python train.py --n_layer=9 --d_model=512 --n_head=8 --n_kv_head=8 --head_dim=64 --d_mlp=1536 --vocab_size=32768 --activation="tanh_gelu" --norm="layernorm" --norm_place="pre" --norm_eps=1e-05 --positions="learned" --qk_norm=true --attn_scale=0.125 --bias="all" --tie_embeddings=true --parallel_block=false --init="trunc" --init_std_qkv=0.0181 --init_std_o=0.0 --init_std_up=0.0181 --init_std_down=0.0 --optimizer="muon" --lr=0.0245 --lr_mult_down=3.0 --beta1=0.95 --lr_head=0.00839 --warmup_steps=0 --schedule="wsd" --decay_fraction=0.885 --decay_shape="cos" --final_lr_fraction=0.0 --batch_tokens=131072 --seq_len=512 --doc_mask=true --train_tokens=892800000 --steps=6812 --dataset="wikipedia_en"
Each number is 500 + 40 x the weight over its row's rms, rounded and kept within 0 to 999. Layers, rows and columns count from 0. Numbers have three digits each. The size before them is the row's rms in percent of the matrix's.

# layer 6 attention query, 512x512, rms 0.324, rows 11-119, columns 0-127
109:487505517528494507483471524539489526507499580538459499517468568492493460481459508506471560408482502539486579526479550506513539446469490466502439522552481494540485456496492521533458521535490535542495488553542507418483466514470448479504526504520497532544532525502551450552437476565466533501527527542493591480494483459518566496440543421528568538425571552560462488525479511500516549499518
099:494468480448427473517574499540474567514384465454496577433503530502532499590449571519556545490537509414506552528499492523455523488427505438514484448479498459505587522481533482466496438469562512530455591541447496450508444476473488531399483497475429537531480524492541511520558512546564427524485612546529481475414503467529473564466523489460448451491441470520444531541576479541422493543521
114:523524482480486454467515500439513491456580477443448531445497487542508486526525488485515413470486512474548523533508482472489490591534532439510448516586520491488488433440527458564479449493475487488485538532507557504547440561415476536546547511493569446495506465532465497548529485499533557499494524476518496458529431506521444471508534505533476472522515491554540505467495516530454468510518
101:522463405461482510431504526496510511467487529507493524559453482493534479503450493520377534561532467449561522510555449530474458610514443488427490580523471553557459509483503531396607469483520564515536485522495522502514479518535470468490466511460463524538483470495464446550498493470447530542505510517402522494589460464515532516516511549461560530539651500478537506445609492541450487471525
105:511499510573504470457487488468613576413529522492473471469433418499457475515462483521481501502468521505481517462483498511463502472481486533424506523506564554544503483476512539499448494495490526472473552491361529487513517505623556524449507531447540473535539531527517520481463527510541498486460456540450492511485566467557471465489486514422433530548371525550494474542501414560479479529500
107:500510522511530496480501498442481571543504503431528533467488515461518534462478481536419534556546521569547434526510528461504482504545505498536454462484454578467502487517432489483440541494483517534452495404559500534546464549514515482528504516446467548509474532600553464456466481502474479479596528483561479483502515507508516495527488549491507550458577414515466547418501445540527487508465
098:452426474522559517479481481491461502521515516558451555477504554486491529528477512509472562448562535504510505430415495492567497432454491489500537444437514492485449493542510506423474444506569540551511421529507528533527565455425464516508403526509598475471492554522509538456478491512434492540554537490448526415461440519479463575498436482474512486446437459502476489442568550501495462516514
100:470460466519545419498494483424491539541529488466486517511447527482554530510466493530453505446500471543543530468495516511474509509447538488563519505486461495491508462503539541531506481552519500523467457440521480426561486454555445531563449488422550441537514507532419493495509516517458523503528435555516492509527489506557530554556574448516525474487508480581526522485503421513524484532503
114:512438463569549445451478461535565495465466478522506491448480518447512477567509494485539486464501483488576515487526484518498509499475480522533458467486464516541504466476477506499443441532434475482529519528583457500518531532405543502546509568491536509557436478470410521508513581568551496558509508534476483481491512500489477459476467491539472493448510508534520522525560487562449492526499
096:487549406474526514518555479516521456506552541514539440510512491484481475509488533519476551601487586508449519547485489451453603497379550500479469453576539535468514464515495533599487482443471453500550510499561557496434501518482482513573561470546511532503523484505487536466493530501536483453509501524465572472456541516506487490445547506511487524447461519508441523537484550490480544527499
101:556496442467497533504493512474515444507489544508459448553483510577550525496544476485551499521406484449500553510543397481510485528509438592490543590515416503502520486572487464521513527514506550493568503553479480467471516485508499508520523461511487498511497516457582388534389560513446531488531458471567476512470449485532459468506470508533410528495472492490449507523555520532485487486505
121:467391521523558537447508476519571511495466509477476490500429543455542536555450561500471522507492400506530538510562519498458489517456453518464530469487482446563494530471518531528511470445539527502544467489478530544518519477477520480538599550532496513483524499536424427526462564508487478507519555518498491484507449513478534539495526445558532504478463532483496462435535570529527543513500
091:514531443532535394546536483486501452458610482477414471481478499499463496499458496493490441504552419516415494468528479505548544487523498498567428490430471521503492467572513581503470536507475467506485388573488472423428443482429502479518450461504533456536466440472497442531466478513538492526496491433503620491439544442544465527515552530460539421508511551462524519512515404502519523451516
107:532574523529576508494517492507436486479461497525569454572479565434512489484512527462485471482527491551478546489524503439467504437562490550517455497456472497497464543451592501529486521524516451560548425478526515512509444480457520526537475529496506500562471513483492511562522488478499464561576527453563486512566560507533588493478384511541492476507570502460515490497537505551479475536483
109:601475410496479444467442463468506447412524479480477461469553434454575449512534504449464490458554420459483486498509453497482462552509493496456524546486402512565499533483508510470428546561456476386501471452441488463565383485452546491458488506521464495522465487502520495492510523481422466505489495506439496505468521546495465514518514542482420490491557508523535505508522586466518514481535
097:465570481410460567517425499513517432549456451417518500513472516572487416439599483510498457544521636594517494577438522479528466569461455538445525436473491509473501599536544539516478488486501521527510500562468468518516483482506441519477452577449479511475518486422549471488468502423478442461515476521549494559405496475501483458468504489457533426559451487440536503508500486497485500452512
112:462518485467534459487515514563538502540442499493527508590427499518554442526476536511460492525488475518534491464506486486518433543541473555487487432495509499526546459543514538552539515525506529518543452469490537528506573525527411576513482600442525549500515509518393496453520522459551453479568532477531471461482541412481463490521506564512524515499504532496495538462509502540464531585580
101:537514529400560549464484496531520553460439531436488545510462481534512499527506493458529521385565582558535494495418510455593536461410510585523544507430472460512492452502395503505475461498537497515521529439432618574470500508497513507502525470499508499544495485426512518480508506534508408512441517515568517526445479521424517490457506530482496441477479451524560464565483487432574530479521
104:553457492493481506411470513476484470497426452522592490550514442477504471588436544516486468471563546435480551543533496506443538553487500498497536498513492552491442475506448439542478533541501467534433479474530528493527469521510530506567556491494473557512490435548561458552550506453525547479464496517543519524489499598485479505559476559446431511476448544475425538457545561497507529571485
104:440549458514515520553541462539422482453476507491469428441487541522502487564463466438425499454520486531548562553495513506525530571426425540575509536536514479513572445477493482566403503560467525453509503615502491494434471519449517528499553430479539497531475478483537402565512519535521417528479511508526556569484496490512538429423504520536513496520457533524510490535447520479566511563477
106:501542494470540538473519526438489563517492461446493537525472507444481528481538510443480505481478484428497550486497439505583473519485471503423467448577576440503518468520475472487557486449514475479528561473477527498526548545434526580513385501495570474550468468521563473527487585505504497536513552442469561515514478512428501544449540480543459462570506535484377476494563529527484513473475
108:479572495491503590461542508458518479544388496515511475490467515524550531414513491503501448490484468499566491455494522480527512449494558421491524438594456413546561456519481501479559511443528506534479563511571522532524516570538466489509476553543557488518506469506481473398502522484483602473551475482572448462477548522450599488516493462544490476488483417491516507581487470562516472569503
101:427534489508485459516558462447463453527477523490462513501425439478447528487469521531490513450421461503540555424528482445530546493523502534453531421537492492539538454487553548502545519493493524513469501445463446489527533548457486439545448516436509452523494481518532516517430549533500423528533484457455462391502494474461555450462476559518397469546525490487476464518484431515442425456469
110:507503514464419542519463565443527462534505507527460558517481497527541425463527461509483515493513500449519466575518556473464459525480532565486618499516528444463520534475489510442452465419502474569435487524454479512478485414515435523479464468487491504542454506550525561510444458520545561538498513507506520467471573536476388502531534481482486567512504527500494531544528488525484491487482
102:522520487499495490481495553517490505418495461489504510511488556575488458527503519545580478515520523421507480452533553550470463472494535460543542470515524470459476591476450503520492557446544510534554562469464604459482520460509473535509566607494542521473515502465489550498552509519485502502518514504501461469527472485494518526518519438454506458480500529469474459525472494429446486566454
094:548415429511464580530471490504524550482562514496452475403502554549500495489552516498491518469425512442483515462464491454489552539467483520545543456502525493461455525532560476452541545447566518470464490477476549492468485489500453492548453447482439500500460487466564537532481530560482451438432525462468552458505547454505513540475518449495579469415454500440571495469471522491480447516451
105:476478536534513496570445461500536528474524438484520577485505521484491562516516501500589527480448466465480541502453500544479468484518512496455436494440531548501498471504465500593523506558490488500470455548496540437406471444368549470502503414422518501458506473486465458542511556501528455467470439451555483489523502528484431488479536467556585468517499425497539461448538510557469473482439
097:512510489590431608495441517482535584539489477541545457422511516501487529442522486471498604461464518466526511496424487417494505515465556558444481504541533490501508482493480499493520443499512494499491472466463449537495476491475485546471504463494521474456473596511476477492552463491453558510471505484515502481515466529500462520495466452452534584472499469511440486532450545516557517486442
116:469464483494533530464486483424487530439466486501553502504486506431575548418546487502554397532513442479446506494523524481521504553500466470508481503498423470517462529470561470477507466484547484495465489531473455533470451488509502523477515622596531500471552488552504476496523488505546468516582498430453457507513532490507483568528527575517489557500484510420479543461407532528460505510523
118:451504477468529474509544481468540449585409498499458567512489506472525399433506501572462503476454529468557575481563476482528473542571489515431482488511464510522513509473561525421514454474490488495508519509521477498534550476511476549449495516493477572517529481485540508476585530496571494531524464445478429433535485535489481551559500492539478576552566505513492546495547594567523511546589
103:440520577485505463523458509493536592415452519543471510514505515541455522527464504515520492508445524477530525511592536551445523471557568543513492599553539576551480515509488503487480446554536481480515489521478477484520530437492566504519421493474557559500472578453555536530517432499522618490495538501407506577506441485451532506492437449594589394453559443487490434416518541524500467493550
101:517536451538546542529505535535527560547514468531481494577566546460480530467517490430539427520480440561519519480451459518599600458531477497530509534505448553525499531524514559519457526556554498472489515480580514526454448489443584516510443471518556475524490559436513481551433494542569485479470477486528473483464493447493503500427487482540607473508446399505557429497444466498530499516546
102:454573447546542495548552496520439537535515466513489475503515461456495428563471471433562510417479518475485493497433501491494468585486506534560549400553455494498459504453487530539578465539479522506531484509501486379416546471509484415622498523447549470562495459453575488511467473560513446377509523455478567490503477485508516560525453466555452464452454475658476531490421416490413529514496
103:566519516629450533463494468475513502487477498511526477545458508535518479518438484465528541509540545487486560524464485463522491477493518539535518485511508496442545510515504485606535473502488470561495596445441533433523514524544455544537569536496526473565438509555523460528507504490549539491532468452462476514463520429538554461540504506517465556496471551454516488521496578501436495454484
096:511491490479517537522526490475464463511398463587518484489479457574482516542503479477499457539509538478426533488502526463456536483443498511547469518438565501507510479471415416596395424470595540539454508487501525431493450505456443576523448521497483538504478498557512527499542550504487485569467492438460571498486571457499514399516563462538471517491422505480522523487464481526525447508515
118:493501549536504502465485512444526480514530415540431463459558484543466529473521547480507522496511439513467494447523533471538540426453542543593531525480413551554586466513561466559462490511460467489490480515432517504501426493445499534501509479528546490527522502490528481546527454522460486494457537431615556555514438486539479489551481481560488481524456470489469539498511550545573523475540
108:489585525465499541503529445533513603544440516490508508453515435535472493538536515511420511488473488490419467481529488492532516528534398517462522538517590498462484496579412478448534531471449466452468571463500538569515603550532532551514469502551559491524494506466479501485462520482426477506486527455516542522500589530465482599452493491457523494507497540541461484535493540444553522511418
107:477414475614535517457542472516431474438586566484470456487474482534495525542441525475473465509516545554490467564504472481546547444516512514583448580487562478456441509468438524522470487529591485502576433534471577551596495410564460463511541507496496503526585499507468499418476490481449499570543552521483514537543491424548471491475443545511449494463470504463558503498569471482517540475538
104:516508535521501484425539513457522417535531414426453561513488467519456523480467583474499499519461458482567474456488481508497506537497533475490544361551463496449496551591518502542556483439453489516553485507494519499573522491472452510495468533475477463463473464557557477435503566519514552586515492483525502496521530509489490461453552487505472400479538542395512498465524496541480439447505
096:589540465566437462478497454491463438518430463525543522546490494507455455511479476481433502519549541571462487460428454505556413550532471449515586478504473486481497476557499462461525598488473554490521472515532437495448497493479489507488477525460501500537581431498481474456470502473449515497469505456474450493556500463468581462550544451516528554508668546488550540430470548466461449480523
096:499585488486432502462493528471508523469499459572470506496505522540483529462595537525491456530437448521455495503585559449517491568461560522509526476509495506552539452498421547509543481505550525515478557511516476565489515476558488538465481487490511540460476551495440479554557489557502507501567470539468475478491446494495528545533531464506436547517559447466477544480465447461448561475448
109:433481550445536460478470479474501513502501468523585539567495441456473485503509493502535484569577511531464484472527474452474500541502494479470556472493494539468464403509525477563522587594460473549505450500564491552528512521527473520496470550456612538484576548488544464609472516534562521466505507557424502486532486537571534452517528545463536489473465421458530556451486454445461529537482
104:473471461492457570581500540515561498443521461466417488496519507525515509506510521437451543538506539421525439417446525515462542569394518487596468500520466579521535441533451556449544550549496503511489507494554567457426549498537444462564496435522489445457429584553493505535514484492537509426529516468505575555495464501504484552564516526529561439438559502513511487436427485553495529541508
102:553505402477507431457557496437469493535556487492445555491551490460496461463513475496572519419534540525549531529559453549551464517474498545443500380494484500514438540424484506620438513579528514468475518481506492478445415455523493493533504522523545527428512505579419447476508480509529509482490525490520535530494456516509479537563500533468485537414552512616471442496474494539474522546518
111:477501470505469500473588561424466558503481552517487544551461499472507478532517491522518443506530447447521542482545481489508411546530534568443483415513477473598510526570466568489529481443486486395523532535441470519537515484516518474467430573515515523479568452525466475509428560507523433585511516458445508567516516471501468533518463415501427461431472500523452526481515519524484521532524
106:549482490496475472528513506463460435502541465541556448495534493492555567467478480541496581453443463469491512474522401499516626489497513495531458481473472491472506447503524508511483506518458511486495502515455528434507516489530469478554523444543485464456453498551532464478480515541457503495543520514404512498468483472573537527530482468480538541425499544510581533549468434540520459450507
102:459436446565523561414477571540461529537520447487475501565487535546481462495424484522522530531484509479487474463543510453471527422521509436419495551517470578498621559466476456509541567472471484506495445477490524493421514599546519497565500443479501487432549463483523463526498475531580503463521491460488525499507443476508510478428534449487530495428570520468461464418516528495524457488514
102:493493560547496402564509458521476512458471512487535511522509453538529427494495498479457438440552508476583483488514510515492459550567497576477437554524498485549512521480446506501471463470525523481510509455500572528540535536505530505622468543428465505482463530527526472524512558405485461502513500549506450545509501511415544521484476524507518466555592483543504410480506588514507512544517
097:490463439431439515502502501504502492484458482541478463496536452437503486537447483514503476596534529489515461628515444443486442550494530505539610503465502481551450474550458496495466417451531472558515612525410457549458434497536543561535492484479541462467390560523496476486512503508507467512509524504439473506510541451493485501549467543441458513555491466510471517545539506521465479536512
104:501526465465452449507496553515469541453420593534446473493493470545485573534484453455530463516573499535480479493557512472504514516485486489497525608425500540519500482538465459522509559518461563523537506536482544517545450448514443493433525544530519460507466459506483496571495550461480444515564517569515478494467499505523583476449505509509482458530494433534486426492529507473474508479532
091:519389499511491522521498563531365444607551496491452524525495492478444515564536525478444536510504498500514492440399534454525524497428459465483454533421596586514528525529531503532540476492492490464522508487441545447524507561477523547486513511528509446464522449415529425479448507464495412470493516472484466547460513519617540475483480548527465488503518459452502513525453545497517525588477
107:536486506442543494558460503520542487543419602506477474501525495469596452471493549473538508460474483454514474483475504514557463494565469543466441432501537429526508498480457484490481551497529459500465471529512569448508532456482480492472387505506483522475456451505452486480470537465473487497570518460499456518458572548449494492487449464553493487487493513572495485448446510595424499442530
123:463504520523517492446441507493459507585468469509527557459436541446554489524523491488532521532475425568476508496548501466478521507499475469499455443511485427474476524510528526560502459502485458560477457490531381525468504517462523544534488494471564496565545468447516508519444506492422496470561490472484443458531529489504473563516466470561541471510437540448457456478504524585453487498483
078:538518510470537439479501514461481507455495514546533486481530476449544496510446529476581563511575533537484556496491465534516516511504502464451444528508473476581515513545515445512466544529502460445517427546469537501498550517400477435486437555570552503465512447419525450512468574501447487473416495480457471489424415491503529411560458446506434564467450440534485488471521486460520497510452
085:547551511546549472498458541525521504492567484503453531450525470498525525532534500523489447557580500468443506479473501526551473472549466573502525489441521444439490454492512536417470491421581547506464516571506517439550367420531463499478428486464492481588497560525481471562475454558445482544458479490461467547525482520619475468552446561488465501481451498456520487488495460530527518444587
088:422497504460467503419546552492456546516483517533500542465462493541593461557490502472468489544456425552469534514565533484432501533529484453476532481453415520494550503483401551560542518511442571496522462499486477476438482455554460416464480493547481478530479434541469478514472448557475448585456560453481511478536469448468467473558511496493454509524516535472549517451490471525509451443478
089:399495504487471433502485473498498450425502496526472476538523475544485535424501497465550461517505561475471595564511547474492529524573520519470471547521482526469489460447538547484532495541451511506535533505444510470557526518496504547481514439547470530541562466488521423494457500475526576532570429449519471492558416475456563562452435554570498492558459484545502507524472500460453535406491
085:523537493532527517511501539466488528555530521488439466524533478457452541473524539448443525504520527480592454443484479504528470596534535513481494526531446497533505477534526505448528588544517471496543535471503511525518429440470518510583571479518553489544484521429530399494555466490540439518466435466482530470518455557519480507470528494384504517473491422520441499490573406518505549458552
089:504537480517485575538520555440466513545485451510443496532545529520482537433538497416558486548394519494461493527549520479479509488533445521428524520553511509516498499529452592519534490462536537563448516472491423477498532485530548583544485504455457489433412540652467487492539557452517606505524481535539480500456477493484525570553483511476510455471524516540457473486435512480506459530507
077:449505515562471479471475498505602472510501530477549424480498518505527590555430528500469463507511488481515462566530484442435449544567515515501500541489550550515454491509458529466557485488587460492566593466555511514516541502560528519515466517514500529428476467515467490482471484567440481525450477496491504556494499455551451566518533551487525472489524546455456472532486501472483510539540
088:535469530485489482455480559487518418416446522470491462486549486440487582423504465610524519487437508525531557521554502544510472496528492520414520513599526567454513499517463454556558521503546456428429520470455491469500508495473492522523524548491516502515515502472426482563523445488451507573486464565484504497478487488535497464518431512478568547471455498548519495526540491520528538446551
086:480536456475545493509478444478534508447533483427503490471463520466550461522469492441486477547512534410543440547464506471519454536491514519442515533514592559449451461569479411491535556490532484491497506387551509520546542476554488476466552460490499519451421457468533517516534550538428436436475400519437488487444471496454446559490553506537550444485568426472521467520512503453492536469447
092:614501394526507473450497471517452505502452574518563483471550520435542546545497423510468509528553580531544457526494495470480490496439469485470585535471445478501466511529485480559472507450502527559436556477489494481566472516508463496581526494510463496499464535480507544494471513507440527528426456536453500547456472515476543483511505456514519546488423416490552524494497427508421440534516
094:531503511540467514547533460464523430498487501549512480455451445484505581490480470527442529537536521516563459416532577487446455557456489493485406521488432493526554545434481507554529450401442490548530512491501543417481574426484606562548444569524529482508501481538498483421507555433547555559520478488519467533468476467530487510517467436522556510487499423524584472515501509461500460469475
095:556514477559497484520542515499519518489478462463432511514431452492484566502544520494564402572518536486552500532501479588481460509500552485485449520411471536426499444541508467448537490497428558420530495568533508520485562481403492476503536524438492467501482513552472438502527540523467504548530510563514456454526498503546573478545505521499473476528438450545503538518567442455450504438525
090:524522452446563491525496491476493467494529524459509417482538495502439506427541447524503564422491571508450475563546511450440533457508551562473507551503515461528491540478502499494567474491552495530508500487506595432478538514514529465544471392573522516499511478485518521477534526502526503593492518442448513539548544486464532542430510457453463539496403496501485482513504478555511468541436
107:457497494545549504542530503439477455547517537426506488529555474470497480488485475535590496466510576556497503566490487485481507465564502486493464489484522529478481452517492559517482484474557552471530475508543428477486490528491534504505470511538484563480486580512568498414514466477554495514538553480560463480494516508474430519541469488518518543468529476465503509511383544543486511552535
082:556518514486442574513525476474539530479579419522553500525492538469510519524498435516499555511512491538524525493399504484515466477489500472421499493565473441562570503485507498412520492440465402531489430494518532447466472466547497515534523422576531574471544498490524522426543512449505468452454532573479525530499567464528479532520500456485541507500557531400577484586547422499574442460463
100:509507436472467519498507531467432529466493549514453578509474433561552486506489515501544471614527470460512550436469481554531458579468549494493505469489434495492508458514456427452434480553446447479506466516539519508569502480475458559531439524529511517537489464538457512507408540518472513486456421536430474455517497486462497439563461553491537479583525464486536529524510469441483512473464
101:495550483538567544514517500466467519549486457518486468509487552515433529494516512443495468452465441541448411499536512453482544552518468508495537500469539529533447547486487514472490588469527566451548523487486530509497535561520552528484380480466475541535423469499523521525572460426513444476488516464441530491504481495423406513529485447525482472423428513431479546511504556447504491574443
089:516507458554474513501517557442490484517491512614544521508527528504483522498547478483520553491524484458475549566508509532530523490510494495497518457450473570481511483526525523481545528447575486494428514555502439459449534482523509408478418515429520497465512475420465575450461490513535516427537523448505509490545446515492493471536499471523505581466522555498509539495573442487454454456509
079:446503526487568475498491496519543540471533556501552481441504517509472512488512454473407524523446428461470520542580480515552542534465489536490540440512574532451446519531478473529552481531487524451549561435540469552463533524550516476492485535508543523532508469551500477566485492586480519446545502501413470473554535524514491550499558519484510481508550431516495440475450510529456485486502
096:485456501506532479456508512488551429559569514533491515500551521521478502463497496584512441513498478526579483425521508437429517495503532501466489496481431554530489496426545476486521559514510468497502402521532502498511444506494394563542414459536489504464534529497482488474527453535524493549538485514447533489538414453507502440515481501518533502542490504473518541472466452490462550513479
087:458536568467455429443567542499513545508486490477539454452584498478454501541500479493549484501442503450459463495495427458461513589559458606503467494500576506459439500439408543566547435534474530521434550477490493473548492540533541465512449431439581502466479587576486524576528535467465467492560544511435526567570535490461567545513468490520496424495553552450494461432465547493453493529471
083:483459410482470561449473540467528468591527519415530470476550535462526554472466533522521491508466485437483446537439503491516511481503476475516474528458432537507507471468563571484479497519506454502512509549514510502483461527468483462515493549461529503503459538529406511499521505446503560456506532552518507500504419556493578458538512512496453518526438477496439491531481435501424435523478
096:449537552454534502520482533479516557507526570468471495410514486447493441491550508549529519531423425527544499494489546487443492472494454558462592456543539516467483554455462594491524446414506473566548494446500467528542511488523533529551492493456492463455465493569465566514593520530581506473479479471472401525553574500513502523478472504492432521451495499520537506541523560485468559512422
088:488534550584487528504491536486428559533506494497526430460571466429454546444500538443475520523515574484474537507435506457570476431530458521504516469460423491446430533457431548546532550496552558550462525563500431454502507508507484495488479462452542439503516500487529478473553480460489582522528528484561516474507493507513543461524452523523546593474500524463503538456448588457441528483504
085:485532499563526482522486471522520513502511526512538555450516561484531446534507478414585507484468490446516462464586430557525473426552548545494530426506525491488500469528455492461421492540501458431497505534493465491515553509428469546499502495591538521482453542536547477519602509481520483459439485476467482449491570489511496472454508512529533464510546483571451428473439496511495485423468
090:462436474524548570431517472498514495524457445510571479598506492469529546514502519483429463524498577508523400524503602535544515486540485522499432589408448488502459448467492436491429446504455435553470519463502499510489492544564394495493594458532529537488466489473506475463500524508448538496537482498442499451563528527515557437524471516516517580471486513472448506546457515476473555495540
088:523510508454482475535460562512492483502492499462512463463474475441491430498467472454457514462524503569525520535498465543488466489525575529522492477493553504504505543529568532520547469449556441542472489501548544479550476543583566497476532483481478515403542514484529490499432488527416517432561444478522524511513521485541538533483515508508490516567514458516487505500531442519507518510500
095:484503530422445442479535457491540485528513462508530493532486382437512463510495530550474516499503535444438471580497492476552464481506477470487470489504526509472451512440510553494495517518585460475493447533479534471530514542564508466492465528510528579436522447507520486518422537506517503517478538481486541513527517467512516507433417498455553485510476479548555496550531430500442505498544
089:504474488549512501509525535538561505471497570478539404532505578540494507470492571497526528445493562575468511538453585456533543410478559503530476495514453503493506506544518546477456522532553559427478440536470519484533525439448524453454496513450532463506584513508384481467534494506484503522440473491532472451544524502560457498602551509572493537489478494535507535447495497495550486523503
085:447494509596523480531413477501407503491458528480505405565537580444451482503483479518571421454526536541472560569422501478558474504601483545522518518475517487555473512535480545467476490580557486510532438489450486559472453534499474423515515500449467547500581545451424507520477473462432466491505516538503566549503493482478472498522494521529486525523544544558536467443549469471500566501523
091:519522559412498452495534494515516526537506498464514473524519479504478527494423478436514538467546481426501529452531477392516566481626497469546560492522457550528479552447438559505520543588475556483580424511520436492525493523527501490487496435528552502444539476506491528548487466490473482523492520412516481513498506488540518494492418512530453435479550497482534497527510511567507525509470
103:511475549464455432561541533469489484527472556524477492512462482496459480486434488466542542417494457476491488498565498443435506496523508570468462506545439516447435463410470495538597446447526551535557448495469454422533524515526552506484483471495511485468527525553526473578531448444547516545519495425509435576569522487563535550470521493530463544466460594501509515478508574483505531472516
094:413535526472501486521553505461511481451518467498536510511497471537504499503449485504455484511514446546503481512494487508491490506534551475486485506453473516451444467450530508478566430425491500528515557528527523441503525511473511577519512502563458452560520499528554492528555523568449438477574504515473477452507475555440490476491565553543445536576470480414531500546503541494508483545449
080:469534526507559499496487469535543555489554468487440508453544549499513554553467532502517473536479525549591461476544504492546479495444543502539516502478437556568493590484486437533467578435548489471531537467543509520470485490575526459466416489491511468483456492519555433524554533565537424484437438506489458448491532497550386499507558488459435434500566454513586553495498507512425529546584
092:509461532492550521492528470517546523511503450475507441588460555474547605485447506455498546493473491514536454444595470525464555410516500465556399581480522468504502534518512518444508546537441475394496465492536495479494511482559527441451524466561456500527533472511479543407509531551502458527479517529462529490528519514541483502411418483482574506481485549509401508534487480530500573467531
086:506485512445502457459543463488438569486484532513450445529548509504502500439553481491574536486497508509530460424472549496458519478505562483480525504486475516520460496538521456567491534495500502510514495509543519537463545468473497491556527472540418459538571507386502561505495531487491463438567483436506487485493458544512509465482516430526546502539471506409460528513555510467456491577483
086:430529501470522489499558529523574485559458552475402479555460443512573518488492538578535491555495468489538466578545444484427476578509583536495429505497519465487559488519543492494509485503571523459513526465475445491521467484494427576539496451494482559498517530431446475473525495555551476559561438490541481562508527510527464491482519511579527454503499593497495461564512526489491527487528
095:514537512526467563500441507503538525554490477542514485505463571485504481542423457475467553473522446501510571485479517564497540449451517431483454537483513532386527508499510508425508458416510524559474491500508557483499426514566484591522526423496476469518527509478495560475502456482486553506541439486536494507506409515503456481533518449491500607508533551484520509439522478468567507500440
085:544550474533504590475558465585528524414538552549523527496504452557518462548536568464446488517533485545509442500529528531475515584488427483491549531500562449517498508494568480446489516518476443551504519418511574531509473514518514495541480490531476505463508470456460414523492565498386476380584479516507514514477466505391471509487510430516512421538498518424487422544461485463537538520508
087:567501530474516483556494530475536496499513602537451477475452512530488545519559495480490470454495490494513509465460547475520485474476489567536461478456555476486464483545505470472480488519474491483548585556478550508395582599473449488467482461518501434536525498524563485504598476513479517553495452613488496485569479539509520415497534558441493450505493572491494523501521546506470562478434
093:507610521513458504492385502570546545522484440517508476453434519511508438597489456491464463472494458494446484517566467508432499503545497530502478512534487508484526524446515486467493477480543453461474521509490440530538454427498541518434405438476535491546435546490534426591518483534485471503445455430447528538512506466484450511493477475517447488481592530486466512458494577484492463452453
091:446528499547428480580520500494430498536476498473467517493469465446423447489457469548516460534522548504496559506450529491491452539539528460469472484481535530481520472444469586462556438424518560531517520522554474405534495537563528438513491532512524490530523533574522516516446514488519491480469583483519424524512476446513571506491436461548460532507447540476588499493439503524465491518450
086:499492467511531518526541515546404455520498511516518481487515518493526491487454476402490437456498522464516465529435446449440556554506473463416483510462459460444536564506443652456561502496470554483556544433467463486460495429493499475536548503460526495484467506542508526517527447484527521572473519535486508463492524573526477482523466432464476521473479511582603497523507542509542503463544
094:525490521490525407491509533472519513471519581471416432501513527477447542507479482452500542488516565473514564466521484436481554518512472508543483399513431552487545444431435519468498508557541543517542425534475517521505578526539585516453432482542536520573508468531503454493508499539565464504488489469444464535549466465509541522531393509503501553422542533441529504444513575580447475475441
098:580500465522533467470507482533485480543457528453466479447476478501521543507527522537454483557492513585538489535482453480424539365473469502494476443482561474523503505541571482472512462486401478501493541514445567498498568557565533534467477490606497502543532492485452528460496483512419492527487515585423521496471530461454477419493510539439461495505471486531527534524451425523423524510470
090:473506523480473446504484502491484461553468537457465514484478457564463509492537461475500513507453441481498533532550536480455551501577496558539555577484556497451505456524551448526507567515527509540513479473492487426559511498489531610538504479507485526558453531440439535567490497507541524527543499449513501558550540443532471551483501446590488506491516503544408516499527541548458455565520
097:456447515524496477500547448520487526509521549542447520518466473551539471493468494519580485554470481440548564476515493438468597540473476494505481510515500506524513541501476557525517429510527498491507478542383507482492483502486518543474495489516557498490455540476466481566480535557624489487466557535460448417495504447512452447455490481575459509486422432500532503453444552587544520476532
089:483502552408558485504506520449499491555524451451534566483507495500542553494530557574462475542479470521474458501533547506528488577536501502478451544526554529525488524484494523511516518517475461527523509520534501504531443566473493516506454593441538539577491511379563524533553491522556480492514528514541488465518496534505452422571473489469556449533505451496465450534507500503443514515445
100:527445483573443482453573492486483485462491442454536465429477503500502529518518519498475497545421461514450597513587535486452482541544457492492476542568463490472467480482526546540439485548517651555497482505528465420528438562576474533484521473532486502410574501516490451521493572490548588485488462631550477463517556495511444483469524397560524514505485525455493466496523475517494519501545
089:576554440527532501489517398555462493522479477510490489525471553503521538480563446506455468555479447500518488537523467541440564559473430494472579493506505505478451458470493435437514501582525531553446463505479445552546542565509495519427507431473431457578526544506501498421485530487535481490480455503537447583467538474523558476476508542499510549520529532473490460517453398442505446502465
084:486463455419532554484515498535550478530518492487537431472522478501436542513488499529489466482485437508484507491518522489535507512512430538551499512482501401497408409514522526506503527516552441496476477503479419483492428460457612553537548516493531496521481470518465497542507539499446537540549470556520534469485555502543533466505484481524533500537420515519474452532525495517441521479516
084:527529548472502467509501481575480456444498550480511472550511502547504468449530521467548459500520595528479381421481473470472523499534507521531504539451479528508493510456476497520514522515497451532467463528564494451548445529503465449454534419553557511536578534495498528493502445491457546460503446513477499532502484527474542541566511466434500435552439511460523548502442529572465472463539
093:475490480523542528513547471410471452567555527545541476507530491517424471463497387522560482428522460431478422478488566486495426509552500501457527431495495473453467505524439525452520462389574527448529452527488456496528512468485474463564484511487541550435444534519485511448494472531530522501462495397512558482559456491471439519526547444540418580414452489535436555507444529465485498507505
096:556540448507487437480424497487529433539506515503434459506485562502461484491539477490471499523474585499510521569460491525457528493511590521475396536489469483511543503519535391537528517520476486510476522550477516471470527493391474529489501496539453468533524483465488472462495479510430429500535447507546516482462482493461533424526586428522524480662506449549547465460529494488535549483451
088:463504489457523425474501522426478505520477514554480490441504488488514500524510506440464510497499427466511572511563471539478440534503461514482517505470520503468524525544447485514475460497534552514492448459428495437504513476474640529608465437489430492536455484573563446577520497474549457490543495473494435605500601534492476503446484470514499483493555459480531510437529557468507468502510
087:479459540569501549529488526555408570510503546511470469495457538532430470535503394459487542477500458521465471546519482473477543509513538461499490467470513477486490424419439455479527556492490494498497572531507459516496549557521468462473424499536471427453456581606492489498503454497481545520508456493529512510477484463459496513543462507519520445503494577513428542524509572449558499530480